Weights of a small GPT-style language model, trained from scratch on English Wikipedia: 2.44M parameters.
Each number is 128 + 24 x the weight over its row's rms, rounded and kept within 0 to 255. Layers, rows and columns count from 0. The size above them is the row's rms in percent of the matrix's.

# layer 2 attention value, 96x96, rms 0.175, rows 0-31, columns 0-95
size [ 98  91 105  88 102 106 105 103 102 102  89  95 101 100 107  91 100 104 102 115  85 102 100  95 104  92  91  88 116 105  91  95]
[[144 161 162 105 119 146  59 145 146  88 175 113 105  72 129 115 127 133 172 138 146 150 117 124 125 128 152 128 102 107 143 126 108 182 146 129 182 122  95 104 134 129 109 125 113 148 108  71 139 114  83 141 139 111 137 119 106 132 123 111 124 124 121 141 146 107 129 146 122 155 116 140 135 149 178 128 110 156 104 133 172  98 128 108 138 149  97 140 111  77 111 138 105 140 149 106]
 [154 115  97 117 146 116 112 112 139 117 108 127 104 136 140 111 125 134 136 124 198 119 140 161 141 102 171 178 163 132 126  94 115 114  93 116 177  86 151 121 126 146 140 164 121 139 127 149  94 142 122 131 111 131 113 108 120  80 167 133 121 124 156 116 120 127 145 110 140 112 147 130 172 129  81 138 123 140 137  72 103 116  93 160 128 154  93 141 124 180  98 118 154 154 167 122]
 [117 126 101 122 133 114 107 108 115 161 141 135 127 122 105 172  91 112 113 125 116 103 170 132 114 144 111 156 124 142 109 195 126 146 106 106 164 108 183 117 133 132 139 118 148 102 104 165 135 129 216 151  95 146 131 131  93 123 131 127  81 108 136  98  93 167 133 104 125 139 104 140 144 109 166  91 127 135 126 132 120 170 107 128 125 129 140 165 112  93 142 137 123 141 110 106]
 [134 114  90 114 147 121 115 162 148  90 126 135 122 123 140 112 146 148 118 167  95 164 114 142 147 103 147 140  81 134 128 106 141  62 135 120 138 167 119 110 158 122 135 100 126 160  99 127 113  37 129 144 114 121  96 150 103 119 136 104 144 136 118 170 147 110 151 126 170 145 113 148 123 131 141 106 114 151 150 132 143  95 104 163 162 105 144 140 150 120 150 134 161 153 107  88]
 [144  82 117 149 159  74 109 120 136 158 160 145  93 150 123  91 164  91 122  95 127 115 150 102 136 124 122 110  82 137  94 125 108 161 106 129 154 121 176 106 109 134 140 105 166 126 121 143 127 154 123 124 114  97 142 111 111 106 149 165 125  94 147  95 142 130 151 140 135 184 138 130 126 124 130 147 157 123 127 161 131 120 130 140 113 138  64 124 162 133 131 122  91 172 171 101]
 [133 120 163 124 156 125  62 126 154  94 107 112 181  86 116 128  76 113 146 134 119 123 127 147 147 128 165 144 127  88 161 107 100 171 129  99  95 141 137 100 157 145 131  76 148 169 134 136 143 117 167 139 112 124 109 129 106 143 136 116 128 102 117 155 128 137 188 111  94 144 152  92 157 103 118 145 117 149 125 119 104 136 126  73 149 125 140 129 152 158 132 131 140 147 138 122]
 [132 118 135  97 118 125 163 135 143 164 100 135 104 154 122 116  94 149 159 119  97 149 108 159 143 133 141 161 159 150 129 134 117 172 121 105 102 141 129 140 130  74 189 110  94 115 100 162 134 139  92 140 121 108 133 118 132 141 157 146 117 136 171 112 131  95 146 137 137 128 179 119 115 120  96 123 140  97 100  79  95 146 140 129 103 103 140 118  87 118 118 139 147  67 139 168]
 [155 128  96 125 161  88  86 106 148 123 174 128  74 115 159  67 147 104 147 162 147 127 100 125 115 134 137 139 112 122 137 140 116 135 108 127 127 132 163 100 162 118 126 137 174 106 131 119 138 118 112 150  70 139 153 133  84 148  93  74 112 117 100 131 132 163 148 129 133 158 140 121 132 133 143  93 147 134 139 106 102 137 143 100 104 132 149 184 165 140 162 130 136 132 136 105]
 [157 111 170  71 117 118 177 135 119 131 149 145 167 113 112  74 120 107 133 111 169 129 125 133 102 143 125 113 170 136 118 110 153 132  85 157 100 155 176 141 137 119 139 100 129  95 150 136 142 171 136 132  88 112 143 148 131 144 182  94 104 138 150 122 134 117 131 126 145 117 113 126 154  91 155 157 119 127  87 120 133  72 115  75 131 120 108 105 123 154 121 130 118 117 129 116]
 [128 129 112 189 117 112 130 146 122 104 130 143 122 142 145 179 148 100 118 106 131 114  88 163 167 119 117 159  92 127 128 128 128 114 133 105 145 154 117 112  83  73 120 122 109 156 156 104 103 142 122 150 144 114 110 178 142 100 137 114  66 120 116 140 145 122 151  63 120 139 150 182 104 114 153 127 132 152 146 152 121 181 132 165 148  99 132 124 132 130 115 123 118 136 111 119]
 [172 129  95 101 127 149 127 124 170 143 111 123  96 114 101 148 112 153 118  97 142 134 158 147 155  99 140 155  90 113 139 106 139 161 148 160  77 150 137 124 133 134 111 101 140 125 144 155 101 131 139 151 124 109  94  84 119  63 106 148 161 106 181  91 134 138 129  86 156 120 125 150 113 147 114 123 122  99 112 112 146 150  99 123 122 142 141 145 134  79 123 129 173 166 138 150]
 [140 132 139 144 120 150  86 127 165  87 112 170  96 136 144 103 115 142 132 162 135  57 125  91 161 140 108 129  85 121 175 155 137  88 110 134 136 162 145 107 136 101 111  97 148 148 101 152 127 110  90 130 134 128 130 163 127 117 129 130 157 149 134 141 144 147 152 137 119 127 156 130 133 151 112 112 115 123 110  85 114 167 131 125 166 148 104 120 157 154 145  72 154 168 128  96]
 [137 116  88  81 151 154 143 115  90 102 135  95 147 117 157 123 153 119  98 186 128 119 140 166 145 130 162 154 134 107 171 131 144 135 101 132 146 124 109 164 146 155 139 118 120 142 107 185  97  89 126 145 134 137 159 107  87 138 116 113 107 135 127 116 175 144 141  86  73 134 121 123 120 129 155 102  98 147 134 132  97 138  85 120 123 150 161 147  99 114 136 150 121 167 134 112]
 [ 89 142 127 128 139 129 142 137 120 170 116 142 124 142 123  97 122  99 101 125 125 114 113 117 114 115 141 106 133 120 105 119 149 124 167 157 110 139 140  81 165  92 128 103 112 114 143  98  81 175 105 102 199  74 149 119 164 144 160 114 131 125 122 161 143 153 143 150 136 178 103 136 102  88 117 106 108 136 121 131 129 191 116  95 113 141 147 113 136 171 142 108 142 117 134 113]
 [132 100 139 117  83 146 148 145 119 135 122 180 102 133 141 136 135 146 133 115 127 133 120 178 120 134 105 121 140 109 185  95  91 162 129 165 140 139  67 120  79 116 127  87 174 131 120 133 129 127 151 124 143  81 163  93 153 129 125 125  93 143 116 112 138 155 124 126 132 115  94 119 147 144 106 122 158  97 121 156 111  82 119 154  87 106 109 166 105 159 151 128 124 139 156 119]
 [137 115  78 120 179  92 148 102 101 126  95 125 143 137 123 160 144 140  99 132 166 139 164 118 111  97 147 139 142 119 129 100 152 112 121 138 105 123 126 161  82 138 101 126 115 138 153 142 173  92 109 118 129  96 136  85  87 151 179 121 166  99 149 141  92 122  97 144 122 122 110 131 114 155 103 151 123 117  92 129 136 132 102 140 145 138 142 115 149 138 131 193 175 105 119 153]
 [120 133 127  81 135 159 130 137 163 151 105 117 114  98 151  87  81 125 128 185 149 142  76 119 136 102 123 136 140 172 135 147  80 140 148 141 135 159 136 111 117 137  80 137 119 131  91 124 128 132 137 140  86 126 136 167  99 143 151 105 129 159 102  85 181 132 134 122 111 125 136  69 156 125 123 117 122 145 162 127 148 136 120 100  93 148 151 145 107 138 140 166 139 153 114 114]
 [ 92 103 132 126 133 118  95 153 114 147 113 171 132 162 123 155 137  91 148 148 132 123 107  74 138 110  78 133 146  96 148 140 109 142 141 135 145 136 141 120 147 123 193 119 164 134 106 108 152 154 144 140 140 128 123 141 125 117 185 111 124 143 141  90  99 122 132 143 112 150 147 126 122 137 159 133 109 104 122 113  88  98 164 148 155  74 144 113 103 163  82 100 103  77 132 123]
 [147  95 148 159 128 160 124 112 152 117 141 127 122 111 114 135 113 129 127 136 107  89 187  88 120 158 116  86 120 160 137 138 127 130 109 102 111 138 105 155 157 106 111 154 117 126 109 130 115 112 106 161 121 107 115  98 121 120 138 121 145 170 110 116 124  85  98 158 148 149 155 158 153 121 142 103 127 122 150 103 126 131 104 120 122  73  97 164 158 174  74 142 195 148 152 134]
 [147 128  96 107 132 116  86 136 123 160 132  95 110 179 144 123 169 145 142 139 115 134 131 149 125 102 137 153 106 106 172 126  93 113  85 132  98  91 107 134 127 151 159  76 159 122 153 149 143 135 131 202 149 141 150 120 165  66 133 122 138 123 167 160 132 130 127 152 104 110 129 157 118 130 116 138 124 110 107 103 135 107 127 165 131 120 146 156 104 124 136 160  79 136 109 115]
 [122 121 104 112 176  79 126 119  82 103 101 141 153 114 151 141  92 141 125 149  99 108  91  83 110 149 124 136  98 182 125 119 104 120  99 154 164 138 147 113 112 162 116 170 158 150 104 119 138 135 120 178 108  99 125 122 104  88 134 126 136 155 141 116 130 148 144 120 118 158 147 118 167 161 127 114 144 122 132 172 116 113 115 102 130  96 139 165 115 154 150 133 129 136  71 105]
 [145 116 157  72 163 119 200 138 135 110  84 137 141 128 119 141 115 133 124 105 129 105  95 145 150 137 116 126 143 155 125 145 144 141  94 134  72 116 141 112 185 111 154 118 121 127 150 128 131 144 117 148 126 137 128 151 110 107 157 152 121 170 150 164 107  98 129 131 110 157 107 127 121 110 115 145 108 111  99 124 133 154  98 114  92 115 164 135  77 121 106 117 123  94 112 198]
 [114 169 137 154 131 109 154 129  93 151 140 114 144 158 147 156 103 134 131 147 132 122 123  90 114 104 161 140 175 128 136 110 118 115 144 121  74 146 122 107 120 157 136  89  94 119 105 142 161 125 158 126 134  63  94 150 135 134 170 104 147 161 133 120 140 120 128  95 131 104 128 102 139 111 151 132 110  99 124 147 122  86  93 157 139 125 177 127 187 147 155 113 150  81 136 108]
 [173 130  84 102 136  90 114 144 129 161 129 111 146 108 150 148 197 142 103 175 169 125 102 126 146 134 110 152 109  97 126 123 157 123  83 152 157 136 109 108 112 109 159 105 125 137  76 130 125 167 153 150 136 132 129 149 168 123  82 127 159 135 127  89 149  70 118 126 129 105 114 135 124 111 120 124 154 132  97 116 114 122 127 116 123 142 121 102 143 189 135  93 138 138 132 133]
 [163 107 105 140 142 112 104 120 124  81 119 107 133  88  94 158 138 128 141 117 156 124 124 141 124 147  68 101 155 161 105 177 151 146 139 126 154 124 153 138  84 113 154 181 128 104 134 113 167 141 107 183 122 135 114 147 162 129  94 153 114 129 119  99 144 114 125 113  94 116 139 148 133 104 141 109 120 132 125  98 149 132 155 183 144 152 108  96 125 101 107 110 115  83 123 159]
 [143 122 138  84 120 124 142 132 135 147 111 155 134 124 129 119 137  97  58 158 153 143 112 147 133 119 131 143 102 127 139 152  95 177 170 125 116 156 129  81 133  97 154 135 109 128 153 127 124 129  80 101 134 156 150 101  89 129 109 116 136 153  82 163 158 157 120 178 144 106 145 134 104 112 101  92 105 166 158 120 134 138 173 135  81 147 102 124 122 100 120 133 136 159 120 135]
 [136  99 120 140 120 168 165 140  79 120 121 112  81 138 132  99  78 124 120 122  93 137 130 145 107 131 130 128 171 145 131 162 140 116  76 176 105 151 110 124 141 106 107 172  90 110 117  98 108 126 122 102 110 151  97 143 149 124 164 140 106 150 126 116 144 126  95 125 124 189 169 153 127 123 126 139 110 136 166 164 119 119  98  99 102 130 165 154 155 127  99 130  96 138 146 121]
 [112 138 100 129 133  91 146  97 131 138 153 157  84 126 153 142 153 146 135 154 106 159 108 126 120 102 130 145 101 156 117  94 148 161  92 139 122 140 124 130 118 131 132  66 111 121  97 134 124 110 123 128 128  99 119 151 121 108  95 127 162 161 158 117 179 119  85  96 111 162 116 122 120 107 124 142 171  88 187  99 140  98 134 132 122 157 142 146 118 126 174 107  84 112 172 129]
 [151 131 122 124 103  87 151  77  91 186 130 141 105 132 127 123 110 103 112 118 168 158 140 123 131 140 127 130 122 141 128 133 129 148 136 144  94 153 107  84 126  86 115  52 109 138 122  54 139 136 141 138 122 121 133 197 110 160 167 133 138 130 145 125 151 142 156 148 110  93 123 111 122 157 141 101 137 115 126 107 128 105 103 166 121 120 117 145 152 136 134 133 169 112 139 144]
 [126 160  79 140 102  84 144 131 156 156 132 130 147 117 147 142 108 154 117 107 114 160 156 169 152  89 131 118  93 156 109 167 163 132 111 112 154 147 156 119 141  97 135 147 102 122 155 114 119 140  88 130 134 113 114 119 118 113  98 160 173 147 140 169 148  75 128  94  99 155 146 107 115 133 132 127  91  75 144 124 138  98  83 158 141 137 142  93 135 105 113 148 102 141 131 141]
 [156  82 104  96 151  99 135 151 113 120 162  97 110 180  95 160 207 108 132 115 132 117 143 129 112 145 156 120 142 132 106 102 119 132 158 141 126 107 122 153 124 145 103 148  98  82  66 141 140 133 106 148 115 140 129 138 141 110 112 158 143 115 129 124 139 132  91 122 104 142 140 136 125 118 122 125 118  90 102 132 141 147 140 167  83 167 102 177 114 117 144 139 154 125  97 157]
 [158  95 118  99 127 110 135 129 122 161 152 140 116 148 144  99 109 162 120 138 112 101 132 152 106 103 151 142 135 128 127 153 180  96 145 135 128 131 121 158 158 125 129 110 168 116 152 119 131 112 108 147 112 125 163 143 127 155 145 105 134 137 181 114  68 153 138 154 120 110 165 132 117 158  77  71  69 100 104 129 133 125 130  86 143 129 189 108 121 119 131 147 160 119 132 151]]
# layer 2 attention output (transposed), 96x96, rms 0.949, rows 0-31, columns 0-95
size [ 91  95  93  75  81  88  91  83  94  90  92  86  90  91 100  83  81  87  92  97  90  91  87  93  95  88  92  74 101  91  82  75]
[[ 75 136  86 167 140  73 147 108 118 101 151 125 102  97 142 144 120 110 125 112 135  93 134 151 108  96 140 114 114 151 121 125 173 129 145 182 103 103 167 104 144  90 141 133 139 152 151 149 122 142 163 126  96 134  97 134 166 167 167 121 136 131 126 147 105 159 120 108 128  89 116 144 133 117 129 134 101 111 154 123  60 151 101 145 133 147 151 130 151 132 159  90 129 129 150 124]
 [114  79 173 135 164 133 131 165 133 110 208 119 135 100 121  94  93 137  89 111 142 112 145  78 123 105 115 147 171 109 124 141 145 144 174 120 111 131 108 133 133 100 111 133  98 157 141 106 106 135 127 122 133 111  84 175 160 142  77 112 126 142 114  93 117 137 148 154 143 145 136  93  94 131 136 102 161 140 143 123 140 142 149  86 144 145 133 127 135 148 136 145 130 112 107 150]
 [139 124 165 115 114 144 165 177 123 115  92 129 170 138 150 149 154 154 147 171 106 118 101 136 120 128 137 100 119 106 120 103 120 109 150 157 103 139 100 133 138 157 160 109 126 158 150 140  96  77 162 121 136 141 113 134 138 122 128 141 125 137 143 132 137  75 146 105  66 110 139 114 114 132 116 134  98 108  89 128 142 137 141 132 112 104 107 109 105 157  92 121 213 124 101 153]
 [102 155 140 161 121 134  97 118  96 150 138  84  99 145 107 141 147 125  81 104  93 123 174 119 142 173 136 160 149 114 152 128 130 168 146 102 138 103 152 158 135  90  98 125  92 136 130 136 144 138 150 174 110 135 116 157 133 145 138 138  84 140  85 113 178 158 182 123 133 111 118  99 131 129 154 103 145 126 104 123 104 134  88 134 129 120 118 117 117 107 151  79 100 121 150 141]
 [142 155 117 119 178 119  96 137 138  95 156  98 152 139 150 119 147 114 139 131 110 152 111 122 108 169 170 132 164  83 135  72 155 105 126 150 103 150 131 155 109 133 134 144  51 136 130 132 158 131 148 110 111 151 117 135 137 147  85 130 123 148 120 126 153  98 127 116 103 167 164 115 152 108 157 114 123 131 106 143 136 119 157  98 137  96 115 102 110 107 138 112 191 119  93 109]
 [ 98  94 123 140  93 127 139 156  99 113 183 113 141 140 124 141 116 101 142 112 128 162  98 166 112 125 142 135 121 150 104 173 125 100 145 120 146  97 130 116  86 155 130 162 145 126  88 112 132 131  92  94 151 113 142 138 164 133 126 168 167 137  88 108 121 113 121 158 143 152  58 140 122 141 102 107 160 105  98 132 147 153 113 147  91 144 164 161 133 127 110 103 167 105 124 130]
 [126 113 127 115 120 154 120 116 115 126 122 138 105 131 117  97 154 132 124  97 159 114 129 161 105 169 107  86 167  82 109 138  81  85 145 139 144 115 113 155 108 107 121 158 148 159 117 128 137  95 114 144 149 130 133 144 105 108 121 157 164 117 106 163  87 168 107 174 132 129  92 124 155 139 123  87 133 135 185 102 143 155 170 168 124 161 100 129 126 116  88 148 124 154 118 109]
 [118 159 179 126 119 104 157 134 109 118 170 135 153 139 103 146 130 108 107  88 117 147 145 133  87 148 115 120 122 136 117 126 124 178 130 150  86 153 137 136 133  90 186  62  81 113 132 121 157 141 124 141 167 127 155 148 133 128 117 121 130 134 128 162 163 121 142 135 119 128  64 115  89 125 133 120 138 119 119 159  89 113 131 116 166  95 107 119 120 113 109 139 165  92 139 155]
 [ 90 119 117 135 150 173  89 162 106 117  94  98 118 152 141 171  99  80 153 101 126 146 157 113 130 130 131 139 143 132 140 121 131 137 165 141 175 145 133 119  73 115 102 137 124 100 170 131 138  58 163 120 153 163  99 102 126 105 127  89 142 125 109 174 135 108 123 130 134  86 137 132  87 103 149 158 160 130 126 127 107 165 111 135 122 133 141 132 120 110 150 139 139 151 115 134]
 [130 102 200  96 126  75 143 115 128  92 114 124 149 138 130 158 149 173 117 134 165  92 112  94  98 133 174 153 124 146 143 168 136 109 151 108 118 131 130 123 163 165 150 155 108 107 109 145 137 106 137 135  62 182 141 143 135 116  62 119 140 126 124 162 135 116 140 131 127 143 134 104 135  96 141 111 133 124 137  85 142 104 108 149  94 142 126 120 120 115 143 118 128 125 105 125]
 [111  84 113 126  96 135 129 122  82 144 131 142 170 117 135 129 142 102 134 159 144 124  94  98 137 152 146 106 129  92 141  96  94  94 159  92 174 162 123 122 138 142 113 112 152 134 119  94 118 144 143 129 124  99 134 144 131 129 173 136 114 101 162 141 158 138 133 141 147 107 148 163 162 125  83 127 172 132 129 146 133 140 157 158 153 139 116 126 132  91 114  89 154  54  95 112]
 [121 125 131 102 109  81  97 114 107 104 192 149 143 164 120 143 104 120 113 133 125 164 122 105 158 158 104 162 159 104 152 103 120 170  88 123 152  98 191 136 149 127 105  89 132 126 129 120 140 127 102 160 110 155 130 127  99 109 114 179 100 102 165 141 123 142 144 128 100 118 116 164 118 128 162 110 128 108  94  75 142 110 144 127 117 138 144 155 151 127 154 134 126  96 131 133]
 [115 139 194 157 115 102 116 119 134 130 167 161 141  71 105 129 103 143 184 117 111 124 131 114 122 123 112 143 119 169 115 135 106 125 142 127 132 158 167 119 128 108 125 147 129 137 143  84 136 142  91 154 157 113 139 122 164 122 143 150 118 140 120 101 133  92 120 173 106 154 136 108  73  97 139  86 115 119 136 103 128 132 108 134 119  95 140 128 175 164  96  91 178 118 135 120]
 [138 121 151 133 100 154  95 114 110 110  84 112 147 153  59 116 125  94 160  92 154 123 135 151 123 144 143 113 138 147 130 152 123 114 165 126 177 120 130 174  82 138 134 125 116 132  91 134 160 139 103 127  90 154 153  88 146 148 107 127 141 138 187 136 133 104 153 130 165  96 131 110 157 119 133 121 108 150  88 147 129  94 124 137 162 123  90 142 105  81 145 123 123 138 148 134]
 [135 179 111 114 143 148 121  99 132  95 110 111 133 127 133 110 125 141 171 129 149 111 121  77 137 123 145 128  91 130 102 142 158 116  73  76 165 116 136 113 134 117 161 160 115 139 153  92 132 124  99 149 137 145  90 151 126 129 129 173 116  88 149 162 155 115 139 146 118 145 141 153 117 123 135  86 125  82 185 105 134 156 120 116 109 126 135 112 158  73 146 143 171 126 115 135]
 [118 130 127 171 126 160 104 120 110 126 134 151 106 113 116 155 105 118 175 151 141 110 160 159 141 139 112 104 147 116  96 135 111 121 153 118 123 157 121 124 132 151 147 135 135 133 117 177 110 123 132 104 101  99 109 167 150 109 111 117 100 178 122  79  81  95 172 120 106 147 137 143  97  89 129 145 162 140 126 152 123 101 127 126 132 111 158 182 146  89 146  77  89 130 159 113]
 [144 178 148 150  81 128 135 130 159 112 124 148 111 129 113 127 141  91 103 111 104 110 119 111 123 141 101 150 161 105  84 140 127 111 116 135 143 110 109 143 125 144 120 106 112 193 150 114 121 107 145 189 173  89 141  97 153 139 122 126 154 150 128 169 141 122  93 105 132 107 106 140  92 168 108 141 110 131  98 144 134 149  81 170 137 164 101 122 149 115 110 159 122  95 135 148]
 [158 126 113 162 161 103 113 166 140  93 155 102 164 128 120 108 128 176  96  68 161 130 150 154 130  91 135 172 140 136 112  76 132 137 122 145  93 132 125 138  71  97 106 147 124 138 168 162 158 153  93 127 124 105 130 170  88 114  97 151 151 105 121 105 125 127 123 108 136 144 147 105 122 131 123 113 137 121 120 133 161 156 119 139  94 129  94 135 133 133 121 167 120 157 120 105]
 [144 131 128 116 132 119 111 135 130 161 117 124 145 160 104 118  87 114 168 157 110 128 105 145  77 107  96 120 112  81 112  95 106 117 104 205 174 102 110 111 124 117 126 150 194 146 158 130 155 108 103 127 149 133 147 161 122 134 107 151 106 137 150 106 115 162 117 175 110 145  71 133 112 150 153 153 102 127 170 145 134 127 118 111 119 139 136 125 113 119 139 103 127 113 113 149]
 [ 95 129  98 145 133 156 156 150 154 109 123 157 118  91 170 121  84 115 129 137 164 157  86 145 144 124 132 117 145 141 136 172 104 113 131 104 158 157 162 104 152  81 125 168 104 114 112  97 160 132  98  82 123 149 118 146 105 151  83 116 136 141  93 128 126 171 143  93 116 125 130  92 116 102 138 114 165 132  96 114 113 159 137 156 139  98  94 113 144 129 131 159 157 127 120 151]
 [150 177 132 121  77 107 128 139 144 149 137 128 107 149 131 118 145 130  95 122 150 199 127 121 105 140 173 152 144  92 102 131 140 120 101 126 134  81 149 139 140 107 140 116 128 165 127 148 119 144 132 140 121 102  91 135 138 144  98 129 114 149 108 105 163 113 166  87 153 132 123 134  94 142 170 126 146 119  88 145  98 141 134  99 149 101 105 114 165 123 101  84 126  82 178 138]
 [114 126 110 126 106 121  80 109 147 134 136 138 133 157 129 186 131 124 147 114 133 124 137 119 126 154 135 145 109 137 146 106 113  68 183 117 157 136 136  93 102 116 184  94 147 136 126 126 125 140 179 132 147 116 119 104  95 118  93  76 157  70 122 105 117 148 156 157 159 109 171 115 109 125 161 117 140 111 137 129  98 166 142 153 142 163 112 114 151 117 115 106 106 148 135 111]
 [125 160 143 170 108 153 126 123 148 132 105 137 121 147  80 127  97 139 101 105 156 151 133 138 121 112 145  96 131 127  67 113 172 135 163  97 187  96 117 128 111 135  97 127 175 137 135 180 122 103 123  99 150 126 143  93 126 158 106 132 138 137  77 135 128 114 106 108 117 115 110 111  96 127 133 142 140 159 120 124 145 144 137  85 128 174 115 100 161  87 143 151 120 158 147 152]
 [ 76  89 175 139 128 152 144 160 123 129 111 123  79 158 116 107 110 117 144 103 105 144 129 128 151 147 185 119 177 111 149 129 128 115  98 138 165 145 146 103 163 139 131 143 147  96 145 140 160 126 112 105 132 144 138 122 138 131 158 118 128 120 150 144 134 114 160 171  96 106 114 120 132 107 130 121 102 143 100 134 152  94 133 110  96 138  78 148 154  80  99 171 126  95  84 125]
 [ 92 154 154 136 138 124 149  87 109 108 169 126 151 129 161 130 169 177 117 129 144 125 122 141  77  98 147 140 147 141 105 109 114 137  93 135 117 122 109 134 166 130 133  91 183 127 143 140 113 122 127  83 105 112  97 122 121 149 163 100 134  97 139  97 133 141 139 139 144 125 132 161 132  97  68 136 121 127 159 139 125 108 149 129  96 124 165 135  92 166 140 155 123 153  92  76]
 [102 109 126 145 146  72 100 101 120 116 121 173 113 122 106 119 103 116 145 100  77 140 139 120 143 109 105 126 117  76 134 137 108 135 122 141 138 143 136 133 127 127 142 119 180 203 108 110 157 151 121 183  98 125 126  84 155 156 131 131 145 152 117 168  96 156 151 118  93 127 163 154 100 127 117 131 113 143 125 128 132  85 137 131 124 115 196 158 118 130 135 131 124 112 137 123]
 [169 142 153 114 170 127 142  54 138 126 129 115 162 162 102 129 143 125  99 118 142 124 103  87 114 109 117  96 109 148 133 139 122 139 183 135 170 118 141 143 151 113 146  94 127 145 126 168 161  90 156 158 111 106 184 103 109 138 150 117 157 120 139 149 134 140 121 132 131 134 119 113 111 103 141 112 162  96 120 121 120 151  99 132 111 118  93  67 128 168 128 115 104  92 121 122]
 [113 134  95 131 131 112  90 107 158 126 132  89 123 120 149  90 127 133  89 124 132  84 124 118 146 173 130 130 130 161  82 132 104 127 101  72 115 144 142 143 183 130 144 161 118 113 136 129 159  91 134 152 140 133 150 131 126  95 147 115 109 102 123 167 131 150 127 162 112 165 152 130 149 136 126 158 102 154  89 160  77 133 139 130 166  91  95 112 181 124 119 142 142 145 104 132]
 [122 118 163 114 112 144 105 119 118 105 137  95 161 129 131 154 140 111 135 107 124 124 151  97 147 132 106 111 149  97  71 154  91 130 143 100 168  97 103 135 134 153 153 143 139 111 173 168 138 150 155 154 134  98 117 104 142 130 118 104 141  69  91 185 135 134 135  84 108 171 121 140 103 130 114 165 125 115 160 136 157 103 124 100 181 135 150  97 115 143 155 118 108 120 125 134]
 [130 106 136 121 108 105 122 136 143 128 151 141  92 130 163 110 140  97 133 152 146 121 108 132 100 132  96 122 148 123 139 148 133 124 221 114 119 166 129 115 119 105 116 153 159 119 157  96 127 126 110 158  91 129 148 128 126 163 127 104 129 118  94  66 121 124 133 133 106 145 170 182 154 168 120 110 127 120 130 117 140  79 182 117 104 112 109 136 138 134 163  96  88 149 128 126]
 [131 163 128 142 151 115 156 111 187 135 135 147 123  89 112  97 105 175 125 117 116 111 109 122 115 136 146  87 160  92 117 139 129 144  95 137 137 143 166 111 151 126 124 125 155 124 126 125 150 130 177 114 114 101 124 137 101 161 110  94 110 124 147 111 137 113 135 160 141 160 135  95 106  83 115 135  74 165 173 142  80 124 117 125 182 139 144  93 162  97 106 121 138 136 135  96]
 [125 123 111 148 121 155 136 129 102 110 117 162  96 137  87 158 132 117 131 125 171 140 159 146 172 124 106  91 157  99 148 118 117 138 157  80 125 124 123 111 105  84 127  68 130 134 131  79 118 158 117 157 134 156  93 168  72 131 132 114 168 156 121 123 114 137 137 107 106 119 130 122 101 132 171 138 167 111 132 103 150 134 173 168 122 117  94 136 108 142 135  93 153 144 133 129]]
# layer 2 attention query, 96x96, rms 0.23, rows 32-35, columns 0-95
size [111 120  93 101]
[[104 112 139 151 208  98 131  95 115 132 122 134 126 118 157 108 108 132 137 134  84 101 153 137 110 123 119  92 145 143 159 137 116 129 150 134 131 156 101 105 162 143 128 117  88 150 158 120 174 129 163 125 162 117 101 148 168 148 106 120  98 125 152  92 117 152 126  95 119 150 143 109 126 149  89  80 160 130 135 180 123  87 113 128 150 135  67 127 112 130 153 144 121 125 119 137]
 [146 113 142 133 146 129 151 143 107 132 186 139 186 118 133 120 144 142 143 182 115 138 153 119 110 110 139 144 120 113 102 113 150 126  82 114 129 148  86 132 175 164 130 109  90 150 156 138 126  90 167  91 139 106 121 145  83 145 132 123 125 137 109 103 103  99 140 125 131  83 121 125 119  86 152 125 130 182 117 143 105 118 127 110 143  89 192 103 155 140 140 129 120 108 112 111]
 [114 128 122 119 166 153  95 162 130 136 100  99 140 181 151 210 141  89 106 117 140 104 119 136 153 111 182 110 113 142 156  99 120 104  99 145 120 103 117 123  81 136 138 119 109 136 129 121 120 154 126 170 169 113 147 100 123 104 150 159 137 110 116 142 128  81 137 108 166 124 125 100 123 123 126 134 151 180 119 123 161  98 115 128 151 142 160 113 133  88 119 150 119 116 116 102]
 [121 136 122 155 138 168 147  95 110 148  85 151 154 111 145 169 100 115  80 156 120 132  77 106  70 118 157  98 153  89 134 130 127 143 154 141 134 153 138 129 137 129 134 137 123 114 137 177 177 153 160  75 118 109  79 126 131 115 110 138 134 152 119  98 117 146 156 156 157 104 155 106 103 132 122  95 131 159 102 124  85  96 119 138 164 140 139 131 118 127 130 151 144 111 124 118]]
# layer 2 attention key, 96x96, rms 0.211, rows 32-35, columns 0-95
size [113 113 105 106]
[[148 186 106 124 101 136  90 148 155 102 118 107 105 123 101 151 133 142 100 168 195 157 123 146 113 137 135 118 105 140 112 136 110  89 152 127 111  60 155 141 137  74 109 116 172 151 155 134  98  98 119 136 106 148 115 154 136 141 107 106 126 153 147 133 127 106 158 114 129 102 129 119 100 114 163 127 131 143 128 116 106 171 143 142 122 117 119 139 134 117 104 103 112 171 178 120]
 [120  91 130 121  95 125 122 116 168 107  91 141 122 133 137 152 125 130 148 141 112 102 151 135 148 117 104  99 119 125 130 126 160 142 143 111 107 141 164 100  69 112 149 153 138  96 121 117  70 117 143 162 163 164 112 113 143 116 116  91 141 120 210 106 164 133  96 103 182 128 175 151 166 112 124 144 113 141 127 121 126 106 136 134 135 119 114 103 110 108 151 170 109 129 119 141]
 [185 116 137 120 165  76 109 116  92 112 148 186 119 133 128 109 110 147 129 160 133 138 163 121 124  94 151 147 149  61 156 133 156  98 153 127 132 157 134 152 151 117 100 146 146 126  87 129 137 141 121 126  92 103 154 135 144 169 129 131 118 114 160 109 115 110 153 111 152 164  94 114 124 113 126 163 112 163 139 108 125  97 152 124  91 123  98 136 121 157 121 101 104 105  87 131]
 [143 164 124  81 153 123 136 169 137 109 148 143 101 101 127 124 136 125 134 145 142 166 173 150 131 131 136 139 100 122 132 118 120 146 128 193 136 117 128 132 106 146 142 129  95 147 127 141 117 141 110 133 143 124  73 140  97 141 105 110 115 116 170 154 135 123 100 116 124 124 139 112 137  88 134 129  99 160 165 119 128 127 151  98 117 103  81  55 185 120 120  90 129  77 144  98]]